{"n_layer": 19, "d_model": 64, "n_head": 2, "n_kv_head": 2, "head_dim": 32, "d_mlp": 192, "vocab_size": 2048, "activation": "swiglu", "norm": "layernorm", "norm_place": "pre", "norm_eps": 1e-05, "positions": "rope", "rope_base": 1020.0, "rope_fraction": 0.5, "qk_norm": true, "attn_scale": 0.177, "bias": "none", "tie_embeddings": false, "parallel_block": false, "extras": ["local attention windows", "value embeddings", "learned residual scales", "skips across layers"], "init": "normal", "init_std_qkv": 0.0625, "init_std_o": 0.0, "init_std_up": 0.0625, "init_std_down": 0.0, "optimizer": "adamw", "lr": 0.00563, "beta1": 0.9, "beta2": 0.95, "weight_decay": 0.037, "lr_head": 0.00791, "warmup_steps": 377, "schedule": "wsd", "decay_fraction": 0.386, "decay_shape": "cos", "final_lr_fraction": 0.0, "batch_tokens": 16384, "seq_len": 256, "doc_mask": true, "train_tokens": 83330000, "steps": 5087, "dataset": "wikipedia_en"}
Each number is 128 + 24 x the weight over its row's rms, rounded and kept within 0 to 255. Layers, rows and columns count from 0. The size above them is the row's rms in percent of the matrix's.

# layer 7 attention query, 64x64, rms 0.307, rows 0-31, columns 0-63
size [ 97  57  56  74  73  51  69  58  69  90  94  98 136  79 106  90 169  88 130 157  95  95  89 110  83 137 134 101  84 109 107  97]
[[122 142 100 120 154 112 146 116 161 155  94 104 147 128 130 149 143 144 127 161 152  83 183 136 133 153 130  76  73 125  91 119 149 103 133 127 145 140 109 156 128 135 133 132 158 113 132 147 130 123  97 139  92 121 165 129  83 145 104 112 100 124 156  80]
 [143 141 107 117  93 111 198 141 134 146 141 119 135 126 151 128 177 123 132 154 164  90 116 116 147 110 132 109 145 136 112 118  77 125 169 130 149 161 105 144 129 104 139 123 117 136 137 111 134 127 109 142  71 138 124 138 108 163  73 132 109 126 143  73]
 [123 122 145 171 169 138  92 129 107 114  81 126  98 121 160 135  81 126 108 125 134 132 170 141 152 180 147  90 107 121 179 150 170 126  98  98 125 137 136 129 115 160  96 121 122 125 137 139 125 121  99 128 109 107 148 120  99 103 171 107 144 151 100 120]
 [133 154  92 126 171 110 124 121 156 132  98 117 163 111 140 151 124 148 150 136 148  89 195 111 135 160 153  92  80 139 108 130 154 107 120 130 124 156  96 135 104 153 125 113 151  94 122 150 139 120 113 134 115 126 172 115  86 141 105 107 102 123 156  92]
 [123 107 174 110 109 133 131 135  87 120 172 138  98 145  98 123 125 107 127 111 113 159  67 136  90  99 118 171 175 101 143 133 101 153 120 130 118  73 143 126 159  96 137 142 112 154 129 117 132 137 154 124 142 110 100 141 170 122 152 140 137 137 114 163]
 [157 119  97 130 155 139 104 101 133 145  96  98 103  97 140 128 122 153  91 128 154 121 166 107 203 144 155  97 107 123 146 112 153 108 122  98 118 133 117 152 130 167 137 121 154 142 144 118 123 127 102 144  91 123 151 127  57 126 153 117 103 150 134 112]
 [127 110 175 118 103 137 136 129  97 105 165 135 105 141 102 116 128 111 150 115 123 153  50 165 116  94 126 180 151 145  99 140  78 145 146 113 117  93 119 145 145  99 144 135 118 161 122 112 122 138 162 125 159 115 105 149 158 118 152 149 118 116 114 147]
 [131 109 180 131  92 147 106 135  71 104 145 130 100 140 131  99 105 132 120 126 127 168  91 113 137  87 117 168 182 127 125 137  76 139 146 102 124 108 127 135 160 119 134 126 141 163 157  82 104 149 137 133 145 125 102 149 127 119 158 151 125 121 108 159]
 [157 124 159 147 123 139  69 123 109 118 138 188 120 125 133  77 144 127  99 111 111 114  76 127 100 125 141 148 144  98 137 118 121 133  90  86 139 120 133 135 187 126 139 141 107 151 152 150 100 147 122 108 148 109 118 160 149 118 150 146 142 109 107 170]
 [147 151 115 145 144  87 108 113 146 152  95 144 163 107 143 124 131 131 148 116 111 115 151 161 133 167 132 106 101 144 123 141 163 101  98 166 136 139 135 104  63 131 106 110 108  89  86 135 124  79 120 128 132 145 181 110 132 147 116 112 144 124 143  84]
 [108 122 165 152 136 173  94 118  98 129 138 120 113 121 159 137 148 108 124 128 135 149 115 134 103 167 123 132 134 126 121 129 183 131 110 133 157  87 166 103 159 124 137 139 110 129 117  96 113 159 154 105  97  97  77 149 166  99 119  85 153 140 173 134]
 [168 107  98 146 138 135 167 116 115 184 130 160  98 152 111 129 173 131 148  85 151 121 168 103 138 134  99 154 126 111 154 109 125 128 148 100 136 114 142 144 137  59 139 111 110  85 149 112 151  88 137 130 155 122 125 100 158 114 110 120 142 126 137 124]
 [110 136 156 116 144 153  84 121 108 116 131 108 141 147 146 107 119 107 123 178 133 144 156 129 121 108 138 121 102 161 119 124  87 128 147 128  89 148 106 152 128 171 158 143 163 181 144 129  84 145 132 100 108 123 116 153  57 126 143 119  86 128 140 129]
 [153 130 114 134 134 123  99 122 134 128  79 156 135 146 105 140 163 149 153 132 125 111 116 150 133 162  82 178 131 133  99 154  97 138  90 101 148 160 142 137 167 101 107 129 105 121 111 161 109 125 120 144 123 112 132 100 155 105 104 176  78 156  95 149]
 [122 134 124 143 123 117  91 141 157 156 134  96 143  84 166 101 104  84 171 151 119 140 124 114 118 179 126 159 133 177 120 145 155 127  95 141 144 116 129 119 149 130  89 143 116 177 121 156 116 155 132 137 121 102 114 107 156 126 137  84 105 154 146  90]
 [141 114 142  90 117  89 134 120 160 144 199  94 119 119 136 135 114 118 146 108  88 137 137 141 108 165 153 110 167 167 161 111 123 143 103 105 104 153  97 114 118 205 109 148 117 141  98 126 131 141 115 152 148 124 126 133 120 132 130 148 121  95 111 111]
 [130 114 139 152 143 137  93 131 100 129 101 113 141  95 128 139 105  80  82 148 139 157 174 146 128 132 134 120 123  98 127 123 165 155 123 140 139 148 131 109 102 148 114 123 139 171 139 160 119 167  77 108  83 100 122 136  86 142 146 108 151 172  99 108]
 [129 126 127 133 148 163 122 105 114  94  99 120 168 134 121 138 108 151 143 139  72 111 115 165 106 176 161 149 105 139  82 123 173 122 134 153 147 104 170 135 123 131  90 138 120 145  95 155 158 128 156 130 121 107 120 158 101  75 132 110 124 142 127 157]
 [110 136 114 144 186 123 108 143 111 105 109  97 192 116 137 107 111 112 122 134 115 143 142 127 146  86 150  78 142 130 134  93 138 170 134 156  94 123 136 123 116 158 144 132 147 166 128 167 122 155  99 144  91 110 119 137  85 153 150 113 146 137  95 112]
 [157 133 107 123 101  98 161 132 152 133 143 135  82 144 111 136 165 172 150  90 125  87  81 135 131 146 109 165 139 115 131 135 119 125 115 137 134 124 150 118 148  88 122 110 107  94 123 120 157  79 154 159 165 155 146 109 179 105 108 156 125 120 138 154]
 [160 122 138 123 122 110  89 131 115 157 128 115  80 139 181 159 160  95 163 144 137 142 122 124 101 165 160 156 103 143 114 106 130 133 120 115 123 144 151 138 137  88 154 155 174 120  94 150 102  90 156 141 107 100 106 107 128 122 117 111 169 100 147 105]
 [146 121 159 114 111 136 141 133 166 160 159  90  75 139 118 114 151 103 113 150 122 116 114 129 105 130 153 193  88 148 134 170 114 132 130 164 121  82 146 134 141 123 128 131 142 117 148 111  88 169 122 107 151 134 123  96 132 141 124 152 100  86 164 122]
 [139 138 100 154 120 114 159  55 163 168 147 107 119 184 151 130 127 124 183 150 151 146 128 116 122 134 124 145 151 104 121 149 102 129 107 132 109 100 138 113 123  99 155 150 114 166 107 128 150 131 135 150  77 111 126 107 121 114  91 109 163 106 131 125]
 [102 131 132 162 135 152 116 132 147 147  94 115 165 110 120  87  68 109 152 161 137 169 147  80 125 133 106 119 141 138  99 135 116 137 116 145 134 116 114 112 163 149  98 127 123 156 153 129 102 154  89 102  81 120 132 108 149 118 132 124  91 187 136 131]
 [119 115 127 117 108 147 102 122 179 153 138 147 130 151 110 162 102 147 124 103 151 139 154  87 112 146 147  87 194 103 106  98 124 137  87 123 125 156 115 106 158 172  96 115 130  97  97 105 116  76 138 108 140 130 118 126 144 137 119 142 155 160 127 130]
 [111 149 137 154 145 146 113  97 107 138 126 133 129 139 163 125 102 127 153 182 129 164 145 134  92 154  79 134 119 144 118 150 136 122 154 125 111 157 115 157 133 128 115 143 153 169 157 128  71 142 135  95  98 101  90 100 111  93 112  96  94 161 130 109]
 [187 103 121 122  96 114 170 146 136 138 144 113  86 133 118 137 162 133 107  93 133  82  83 155 158 136 149 146 150 114 137 133 116 114 107 139 144 123 152 111 122  84 134  92 108  87  97 135 167 103 124 171 160 131 150 127 158 130 115 152 149 127 125 108]
 [ 99 153 109 133 124 138 108 129 127 122 107 151 150 127 124 167  65 119 144 161 173 154 145 129  81 160 102 122 125 116  83 141 159 125 147 142 135 149 134 142 136  95 100 121 149 148 143 115  86  96 133  92 123 110 125  95 102 141 149 123 131 186 114  97]
 [179  91 109 156 101 102 138 112 133 159 124 120 142  62 100 145  93  94 120 143 173 119 165 130 118 115 124 141 102 132 161 119 139 167 154 127 115 125 113 133  91 127 123 119  95  91 131 136 175 136 112 129 163 154 152 168 141 110 135 149 132 138 113 143]
 [143 145 104 127  92 140 148 143 167 127 143 134 114  75 118 115 155 120 123 127 123 113  99 159 136 173 153 131 135 119 160 118 156  99 116 125 109 123 126  94 134  98 110 135 123 110  97 146 181  75  91 147 147 150 108  93 184 153 165 123 151 126 124 134]
 [130 132 129 128  97 105 107 123 147 148 133 110  71 147 126 119 134 171 135 104 165 105 103  87 140 125 169 181 109 104 116 140 106 127  90 165 128 122 191  94 130 119 106 141 122 115 122 124 143 115 116 144 121 147 138 139 178  95 125 147 166  94 142 138]
 [127 138 136 165 139 124  86  98  96 105 126  99 137 114  64 126 129 126 150 156 127 138 109 143 118  92 109 137  92 125 145 141 172 148 148 170 139 106  81 101 126 157  96 112 121 172 140 128 112 174 135 100 118 147 140 167 134 145 111 108 155 124 154 122]]
# layer 7 attention key, 64x64, rms 0.273, rows 0-31, columns 0-63
size [108 141  74 118 140  65  97 108  84 113  83 112  79  84  97  97  78 122  85  89  75  97  85  98 103  99 101  96  99  82  80  95]
[[160 121 104 111 134 108 148 121 173 165 145 112 147 141 146 140 170 165 144 111 146  75 139  97 138 148 112 101 127 124 111 130 140  93 116 114 119 104 152 136 123 106 116 112 131  91  92 118 133  71 138 146 144 159 164 121 153 126  83 137 139  94 176 135]
 [154 141  84 113 137 117 138 106 178 162 110 111 149 129 139 142 164 160 155 140 150  87 162 120 147 168 131  86  98 125 108 132 135 103 127 109 128 143 126 148 109 100 104 104 145  89 120 122 136  81 138 152 144 145 160  94 128 151  93 136 123  96 163 102]
 [109  95 183 107 146 119 101 138 127 112 179 139 143 170 142 111 126 117 146 112  78 121 112 124 102  96 114 174 148 101 105 114  88 134 119 157 117 123 151 142 162 132 134 154 135 139 164 101  95 179 155  97 116 114 149 122 139 107  98 142 121 138 148 131]
 [169 121 100 107 104 106 157 119 182 167 127 119 130 132 124 149 152 179 133 118 157  71 111 113 161 150 117 107 117 131 119 141 145 106 145 101 119 122 143 121 122 114 117  99 141  99 102 115 153  61 125 151 148 153 152 116 136 119 106 111 160  94 156 135]
 [127 121 163 143 127 146 106 136  58 108 122 172 127 137 126 106 111  71 105 163 116 187 116 132 108 116 142 159 144 141 140 131 107 143 135 129 129 126 133 121 114 152 137 146 128 163 149 124 115 194 132 120 121 109  69 130 113 120 146 150 113 147  92 126]
 [129 117 109  79 123 100 122 110 150 152 162 121 143 158 142 123 149 166 155 111 126  60 154 118 125 133 104 105  93 106  97 145 135 117 154 125 115 114 125 162 159 126 115 119 173 110 152 120 139 102 150 134 128 144 158 102 150 160  82 123 125 160 174 146]
 [120 130 162 138 142 142 114 132  51  98 125 155 138 111 114 116 113  63 118 152 118 150 116 139 105  98 136 149 131 151 127 137 100 142 131 125 125 137 144 127 120 159 120 168 148 161 156 145 110 195 139 109 103 112  96 126 112 144 158 152  98 152 100 116]
 [111 122 162 121 126 142 105 130  43 120 158 143 133 140  89 149 123  80 110 143 108 137 123 138  97  98 118 153 125 127 123 119 106 154 148 113 120 151 131 158 153 142 117 153 118 176 160 128 119 187 141 109 122 114  90 131 106 125 143 120  87 154 117 152]
 [120 126 135 151 146 150 138 110  93  99 122 124 124 133 134 168 122  96 106 129 117 169 149  99 115  93 111 148 137  73 127 134 106 187 177 129 123 153 117 124 145 130 166 120 115 122 141 129 119 173 154 122 114 125  73  79  84 150 151 106 138 139 135 136]
 [150 139 105 140 105  94 147 126 198 137 120 121  93 139 144 109 157 185 140 101 136  94 144 108 153 150 109 128 111  76 125 105 132  98 103 104 135 128 143 106 139 129 124 128 103  65 100 147 157 104 105 141 137 145 153 128 157 109 122 122 152 138 148 145]
 [146 120 107 136 121 118 151 120 135 129 136 117 102  96 128 117 114 141  83 105 104 123 127 131 136 138 114 107 170 140 133 138 144 154 151 166 142 175 126 148 122 153 106 103 136 173  79 118 125 163 136 146 162 115  71  91 142 159 176 137 143  69 119 131]
 [101 125  86 136 167 127 157 139 151 150 106 130 128 130 137 135 156 141 133 131 135 106 185 129 140 117 150  57 127 117  93 147 181 126 126 141 140 113 133 115 120 109 116 109  88  90 101 155 123  75 149 139 113 135 143 115 149 159  96 110 175 126 137 133]
 [134 139 125 103 118 149  81  92 121 121 144 107 153 144 136 152 122  61 105 132 120 117 148 101 137 128 132 162  98 136 119 107 145 139 174 119  81 139 120 205 151 114 153 137 169 121 164 135 104 140 124 163 124 136 115  91 115 142 113 121 141 113 144 111]
 [137 103 117 109 154  89 138 127 190 124 122  82 169 101 126  76 141 108 152 129  97 152 131 117 104 154 130 142 112 119 153 122 142 117 109 154 106 167  92  85 161 145 134 154 157 110 102 148 148 123 135 107 133 134 161 133 152 107 102 120 166 118 102 126]
 [166  99 130 100  90 121 135 108 116 134 107 140 107 165 125 128 106 133 133 167 123  90 135 134 136 141 132 128 145 127 148 104 124 127 135 185 142 120 144 119 147 143  53 156 127 178  89 151 142 156 156 104 147 129  96 149 145 102 152  97 104 100 104 128]
 [143 128 130 107  92  99  77 157 107 152 139 144  94 156 176 131 103 102 141 112 113 110 111 151 126 163 107 158 140 138 154 111  99 156 120 146 115 152 136 158 119 153 131 158 170 107 131  96  98 102 142 123 132 150 116 120 158  85 154 139  88 118  86 130]
 [154 124 116 164 111 130 102 126 141 107 111 138  94  87 120 134 121 108  98 110 151 114 102 150 122 167 135 122 128 137 179 128 150 186 103 146 133 112 145 106 119 166 149 161  99 138 156 122  95 151 112 111 107 111  74 145 139 118 125 143 177  98 111 160]
 [151 114 117 110 100 142 146 110 117  91 128 124 128 129 122 130 132 152 137 134 114 103  88 133 142 133 132 117 135 182 170  84 185  48 129 132 131 122 129 138 184 128 104 132 143 143 130  94 161 148 128  99 151 110 113  96 135 116 133 103 117 154 160 119]
 [142 157 123 135 119 131 110 108 134  80 116 123  98 103 153 152 122 126  76 129 174 163 118 134 134 165 151 146 123 115 169  87 144 138  99  98  92  89 157 165 112 123 136 167 135 104 178 120 114 150 111 103 127 119 146 114 123 118 135 102 112 157  91 130]
 [109 156 108 134 138  88 141 141 162 128 115 121 166  92 136  62 156 144 125 156 121 119 127 130 140 135 152 144 124 134 114 125 113 100  77 127 109 132 108 105 141 127 106 113 135  79 121 150 160 108 131 134 140 118 193 162 136 136 101 176 112 155 111  95]
 [136 109 119 138 112 113 146 103 151 119 126 103 114 116 139 142 113 129 151 144 110 130 136 112 142 153 161 125 105 156 114 110  99 178  81 175 111 135 155 132 164 137 109 143 124 136 100 142 134 135 167 105 153 131  87  63 125 171 116 182 156 139  95 122]
 [137 148 146 136 105 130  74 120 126 146 160 136 122 131 138  87  96  90 136 133 101  84 145 138 143 138 204 142 116 109 109 136 128 106 144 185 123 141 150 117 145 123  94 141 167 133 129 145 109 135 147 165 159 120 126  82 118 143 110 119 112  91 109 136]
 [126 107 116 115 133 105 149 102 108 117 128 144 126 157 157 118  96 132 136 135 167 183 148 155 139  78 147 129 112 143 117 129  83  88  90 159 114 113 185 134 137 169 140 142 144 116 104 128 106 109 161  77 119 162 116 115 130 130 135 169 143 107 132 122]
 [116  91 148 121 147 106 147 103 143 132 150 159 170 159 120 122 132 146 133 133 129 154 166  97 109 102 129 178 159 105 121 153 104 138 106 136 137 135 151 126 108 137 110 140 121 167 146  94 118 158 147 111 115 124 137 150 140  69 110  74 102 105  89 167]
 [128 118 149 125 112 124 146 126 125 101 138 129 119 137 139 156 104 157 115  79  99 156 121 102  96 132  84 145 120 147 119 102  63 180 112 139 140 154 104 145 108 129 153 135 114 139 142  89 108 125 151 166 124 182 108 129 132 102 162 111 158 126 139 175]
 [137 104 130 106 149 108 153  87 113 166 130 102 170 170 149  88 156 133 172 135 117 106 173 139 110 112 138 116 139 146 136 122 137 125 150 169 117 126 115 180 131 141  94 113 129 162 134 117 114 157 185  95 115 112 113  96 123  97  98 119 138 105 123 133]
 [152 130  82 141 123 125 139 171 134 141 110 155  84  70 119 133 140  84 105 154 154 127 103 132 160 143 133 105 122 133 121 153 132 133  82 154 172 167 154 105 132 105 117 155 110  78 111 139 132  88 113 117 128 112 151 159 136 146 151 164 129 123 141 125]
 [140  89 162 138 134 114 151  85 114 115 152 118 171 133 151  84 153 160 140 138 117 108 132 129 105 134 119 130 138 158  99 121  64 127 126 169 138 127 100 129  86 126 104 121  94 155 131 136 124 158 170 113 133 135  96 151 119  83 109 147 148 139 161 160]
 [ 85 125 110 164 133 125 107 184 129 124 126 129  88 136 132 126 124 138 152 155 140  87 108 136 121 138 144  89 108 147 143 145 169 128 123  89 159 120 141 106 110 148 135 108  93 127 100 142 101 132 152 160  96 150 113 153 141 116 101 162 182  99 106 168]
 [ 90 110 150 114  91  98 139 135 138 136 109 158 133 120 116 142  84 141 109 128 156  83 107 125 147 163 127 112 148 106  98 133 167 129 120 146 171 100 101 107  78 132 122 131 110 145 142 150 155  91 103 112 146 130 179 128 126 130 185 153 143 149 149 116]
 [132 152 133 114 105 104 108 108 157 125  96 119  90  95 156 122 106 158 151 145 110 107  98 131 116 114 152 169  51 150 108 118  75 103  93 152 121 114 130 110 180 147 128 160 133 129 140 115 131 134 130 136 148 151 132 131 137 149 142 127 112 104 139 179]
 [ 88 153 135 104 110 123 108 148  95 123 111 120  95 133  89 108 171 157 123 115 153 172 119 159 131 132  99 130 144  92 178 142 156 132 136 124 143  88  96 137 138 138 122 113 127 169 115 116 134 148  56 142 132  84 110 136 122 129 113 118 127 138 143 170]]
# layer 7 attention value, 64x64, rms 0.25, rows 0-20, columns 0-63
size [108 133 116  95 129  95 107 117 105 105 118 124 104  97  93 100 127 116 106 100 103]
[[124 120  97 102 111 102 170 147 161 147 142 144 147 130 188 137 149 133 123 152 196 140 132 114 141 114 124 101 128 148 102 153 129 118  79 153 145 113 144 145 131 117 146 127  84 124 113 129 139 111  89 147 145 121 141 144 119  92 117  91 132 112  96  73]
 [190 130 127 108  89 125 152 109 130 107 136 117  94 121  90 107 118 122 196 127 157 130 171 104 119 141  99 119 147  70 112  91 110 131 123 144 108 168 127 136 135 119 140 133 148 123 153 135 166 117 112 120 166 137 121 130 144  93 125 116 161 124 149 163]
 [ 84 155 128 128 114  87 121 123 152 145 134 158 164 138 159 122 133 126 122 151 153 153 163 106 141 116 146 120 183 134  71 144 101 119 132 112 137 142  90 131 120 150 184 142 100 130  95 101 122 101 120 154 133 139 118 121 135 115 132  69 122  79 123 126]
 [160 126 128  93 124 110 122 140 113 151 104 139 153 118  64 133 113 144 132 119 120 148  84 137 139 137 100 163 132 184  98 129  85 154 108 131 105 136 110 113 131 125 145 113 126 115 118 123 177 105 126 132 147 136 110 183 149  83 151 140 135 166 171 109]
 [126 104 153 119 149 122 127 121 120 150 134 111  96 197 125 130 143 145 135  47 105 145  97  94 138 127 135 144 146 152 131 117 152 120 115  99 130  83 142 102 168 187 122 134  84 130 112  96 122 121 156 146 120 131 114 150 146 137 132 148 118 135 125  94]
 [139 148 148  93 141 136  98 119 143 135 118 110  97 119  82  71 168 118 166 124 132 119 141 118 126 122 108  95 175 115 144 137 145 125  66 114 134 100 157 111 144 158 157 163  96 120 134 127 145 159 152  83 114 133 124 113 130 160 140 162 122 142  94 125]
 [ 96 110 133 124 103 115 157 174 141 151 159 140 112 160 167 140 155 120 126 134 140 118 124 120 135  99 104  99 145 111 116 112 131 159  67 155 165 131 107 137 132 141 147 106  89 125 134 102 122 169 113 146 146 111 123 110 103 131 119  99  85 116 112  59]
 [ 82 130 121 176 120 100  98 111 124 134 110 152 160 154 115 141 105 130 125  97  48 139 130 141 121 120 139 145 104 103 150 139 136 168 135 108 157 154 160 113 125 133 115 109 122 117 134 141 130 164  98 143 136 138  97 133 146 185 122 183 102 131 135 131]
 [141 146  93 153 109 120 126 143 138 102  91 101 163  82 138 117 157 121 112 122 160 168 184 110 121 127 132 111 101  78 113 117 116 122 122 142 128 106 146 133  91 131 103 151 189 117 138 163 122 142 137 129 119 125 110 102 154 128 159 173 116 108 105 159]
 [145 142 126 102 131 121 144 141 176 116 109 175 115 126 127 106 164 115 151 145 169  93 171  78 133 108 107  74 145 114  94 148 118 108 119 170 129 128 105 164 144 114 160 100 151 103 120 121 132 116 114 102 143 129 140 117 117 125 137  73 138 113 149 160]
 [147 129 117 101 130 157 136 137 136 118 146 123 135 120 137 152 140 114 120 171 134 126 152 140 129  86 122 104  98 107 164 117 148  81 141 197 124 138 105 129 132 117 111 159 186 125 135 130 121 135  99 100 105 109 152 153  99 156 114  49 130 132 130 147]
 [108 109 114 125 168 105 158 125 108 124 132 156 114  78 170 138 108 125 116 161 146 148 154 131 128 125 135 110 114  82 147 145 131  76 111 154 134 154 122 149 125 123 111 166 152 146 132 140 106 160  97 123 111 113 152 136 122 141 132  70  83 145  92  84]
 [110 140 139 144 152 118 116 101 129 145 104  74 103 111 135 131 103 108  83 104 154 152 132 140 107 138 125 134 105 137 123 125  96 168 114 120 124 113 167 134 134 134 140 139 103 114  99 154 145 133 147  92 151 156  89 117 141 102 152 196 166 149 107 181]
 [142 110 131 112 124 142  82 144 151 125 152 107 158 142  56 119 130 138  83 125  82 107 158 126 128  99 161 149 109 136 135 114 104 148 135 133 157 134 146 139 112 135 147 118 141 109 116 114 145 126 132 100 181  87  94 109 159 167 130 152 144 133 119 176]
 [155 135 100 105 106  91 132 132 157 120 103 153 181 103 133  87 180 110 108 132 166 122 104 120 117 159 143 110 164 131  83 145 130 129  92 139 131 127 121 149 114 131 151 164 117 134 128 121 136 119 149 149 123 119 138 107 153 130 139 140  80  52 130 133]
 [156 152 106 149 124 115 145 106 118 131 115  80 119 124 100 121 134 133 137 114 113 113 152  81 128 138 128 131 149  45 117 166 120 124 187  77  95 131 159 133 135 121 155 115 147 126 155 118 158 134 105 135 121 150 136  93 151 125 120 172 108 121 103 120]
 [126 138 144 117 124 111 147 119 129 124 113 123 124 123 115 144 100 151 142 120 139 166 222 143 139 114 118 113 131 126  87 144  87 140 135  90 101 110 181 139 111 120 174 143 114 116 118 107 167 100 126 146 154 148 100 116 144  89 149 145 131 114  99 161]
 [ 72 115 115 142 147 126 130 142 140 138 154 171 122 114 178 138 124  91 109 150 152 127 160 134 132 136 104  95 113 126 135 133 103  98  98 171 132 145 133 144 114 149 171 169 136 124 133 118  91 132 133 130 101 111 177  96 112 125 114  84  79  99 131 113]
 [135 120 145 163  86 127 112  88 114 100 126 174  83 107 126 110 110 103 134 105  81 128  67 108 142 155 141 130 131 103 129 113 127 151 131 108 146 105 165 121 152 113 141 134  96 139 171 140 114 146 153 120 119 135 111 123 133 165 133 195 126 154 138 135]
 [151 141 157 131  94 136  95 121 121 134  81 108 124 117  61 140 154 146 147  89  97 141 147 105 135 123 166 161 140 155  80 124 101 172 158  93 115 110 106 118 143 128 118 117 118 137 148 164 132 114 110 127 160 129  92 134 166 127 127 108 140 127 158 157]
 [162 126 111 168 141 103 159 113 129 107 116 114 108 140 152 136  93 141 105 160 182 105 106 156 104 130 128 119 114 127 132 163 130 127 110 140  80 146 155 126 110  91 153 138 121 147 118 139 168 126 117  51 166 134 113 134 147 125 119 103 173 154 115 130]]
# layer 7 attention output (transposed), 64x64, rms 0.259, rows 0-19, columns 0-63
size [109 117 112 102 113 117 124 120 103 115 122 124 102 111 111  94 114 113 101 108]
[[ 94  91 112 131 133 128 133 144 138 110 143 113  95 124  98 129 117 167 141 113  88 130 141 140 130 133 128 119 109  96 131  95 105 135 136 130  86 138 154 156 130 130 103 112 123 127 170 112 120 142 112  77 117 106 216 123 123 167 163 181 145 129 136 134]
 [152 144 151 136  99 127 123 120  61 133 109 130 140 111  80 161 133 155 120 122  90  82 128 121 141  88 153 125 134 155 132 183  66 108 119 107 130 100 104 157 127 138 123 101 143 128 176 139 149 134 161 148 147 140 117 130 124 107 140 121 145 141 112 157]
 [144 114  89 138 168 144 115  73 127 169 118  93 125 149 113  99 192 127 117 120 120 110 113 181 159 121 115 136  95 108 160 143 130 121  87 137  96 111 157 124  95 156 105 142 148 129 119 155 154 143 144  94 117 133 141 160 111 126 151 136 105 129 151 116]
 [104 142  91 151 130 149 120 120 119 108 180 157 100 120 145 134 109 147 119 154 138 113 148 119 109 106 129 146  99  98 144 158 165 107 110 130 157 124 146 131 139 132 130 132 114  79 104 153  87 114 168  85 180 118 108  96 154  98 112 156 160 101 150 142]
 [179 156 140 160 105 151 114 134 172  96 165 112  79 127 111 150 101 166 132 133 154 129  71 160 135 138 139 134 158 114 119 126  94  93 144 115 128 160  84 105 120 114 153 133 132 101 149 120 127 145  99  91 113 138  96 160 126 120 103 122 110 130 148 130]
 [162 131 135 181 129 140 169 148 118 133 141  87 148 115 121 160 104 138 115  90 149 123 110 128 104 136 135 109 109 139 142 119 139 127 162 123 161 126  65 148 101 141 153 140 115 107 154 119 136 130 131 166 125 145 163 128 150  76  84 131  92 117 106  80]
 [103 104 123  95 150 170 147 114 136  98 139 112 127 147  97 149  82 144  66 143 147 167 193 142 119 149 127 126  87 119 108  94 110 151 143 122 117 124 129  97 124  90 103  89 143 137 137 132 143  95 122 138 121 118 144 149 159 141 143 166 153 132 132 139]
 [ 63 160 144 111 112 165 150 122 114 141 118 100 108 144 123 151 138 106 151 137 185 151 120 124 139 117 110 176 136 138 137  83 138 128 117 120  98 146 136 169  90 138 143 147 146 140 130 154 143  74 144  88 142 110 109 103 138 125 150 100  95 149 117 121]
 [106 154  86 119 168 144 131 161  84 128 128 177 129 168 130  81 106 121 143  99 133 119 130 133 137 110 124 146 160 121 139 133 152  98 102 114 156 144 140 134 106 120  70 101 119 134 175 145 133 130 145 115 129 118 143 140 102 138 139 107 183 132 128  74]
 [139 122 156 153 135 149 174 120  86 144 129 128 136 130 126 136 130 134 116 114 131 128 103 151 151 169  94 123 105 128 124 163  92 173  99  98 108  95 139 127  69 121 117 145 127 166 122  57 122 136 166  94 127 164 130 115 138 153  99 150 138 135 113 135]
 [162 120 103 142 161 139 101 179 107 160 112 156 106  75 118 143 123 137 133 108 131 147 118 117 129 204 171 118 129 122  93 131 101 141 144 150 135 123 118 115 112 173 138 122 134 125 125  91 143 111 175 115 142 117 119  83 112 119 110 156 141 107 106 107]
 [128 103 111 111 139 120 100 143 130  97  91 171 134 117 160 135 140 115 107 151 125 126 161 116 158 125 178 103 123 174 118  95 130 126 129 134 148 147 117 111  65 130 141  93 163  86 142 144 106 119 117 100 123  94 183 142 112 143 135 138 140 157  93 145]
 [125 117 147 104 108 177 170 178 111 130 140 163 153 159  83 129 131 112 169 137 105 100  86 126 117 133 128 115 122 142  81 138 155  95 164 113 104 104 139 142  99  99 137 112 106 140 118 127 165 166 138 144 133 157 123 115 105 130 124 101 115 108 166 105]
 [107 107 121 105 136 131 169 132 134  90 156 148 140  83 132 128 144 122 139 148 127 148 126 127 122 151 131  79 119 140  97 134 131 159 131 106  67 141 143 114 127 122 108 127  88 141 169 203 167 139 102 135 145 130 142  80 109  99 149 123 139 106 139 106]
 [ 83  87 135 143 150 142 157 170 128 111 158 115 111 121 150 163 162 133 129 116  99 151 136 136 113  83 108 136 116  79 149 146 143 124 160 139 101 157 137 143  88 131 116 114 122  83 123 110 130 149  88 102 179 129 165 125 133 142 103 138 127 146 133  86]
 [150 138 161 136 106 148 111 136 136 153 144 134 119 178 119 162 126 161 105 106  88 125  92 117 139  71 100 130 178 142 128 130 136 146 141 163 169 101 103 144  86 120 119 118 132 145 100 171 103 107  97 100 119 130 122 177 103 107 133 130 137 126 121 104]
 [164 146 126 100 122 143 131 161  95 107 136 126 121 127 105 137 133 145 102 125  93 106 140  83 139 163 128 158  89 127 129 151 138 148 100 153 141 145 129 146 120 101  90 135 115 172 128 133  93 116 124 136 167 144 151 131 112 112 183  81 141 114 171  75]
 [152 161 127 121 177 122 124 169 100 111 118 134 129 113  89 131 120 115 131 128 143 170 132 140 116 121 189 111 114  86 123 156 177 116  95 113 150 121 170 128 103 119  82 121 140 123  72 167 140 106 107 144  96 112 117 143 140 160 129 127 120 145 111 117]
 [142  97 142 119 116 116 162  92 140  96  98 118 146 169 110 139 128 122 140 161 132 139 118 128 117  86 124 128 143 164 136 119 127  80 115  94 137 174 124 140 131 110 109 150 152  87 101 121 161 122 105 121 156 193  74 164 121 129 119 141 148 141 108 152]
 [119 121 103 140 129 104 145 113 103  82 115 172 135 108 169 143 132 151 118 161  87  92 101 144 122 101  63 159 132 124 121 135 133 119 130 154  94 144 161  99 112 135 156 149 134 120 124 126 146 123 138 175 118 162 102 157 170  90 129 152 121 106 138 113]]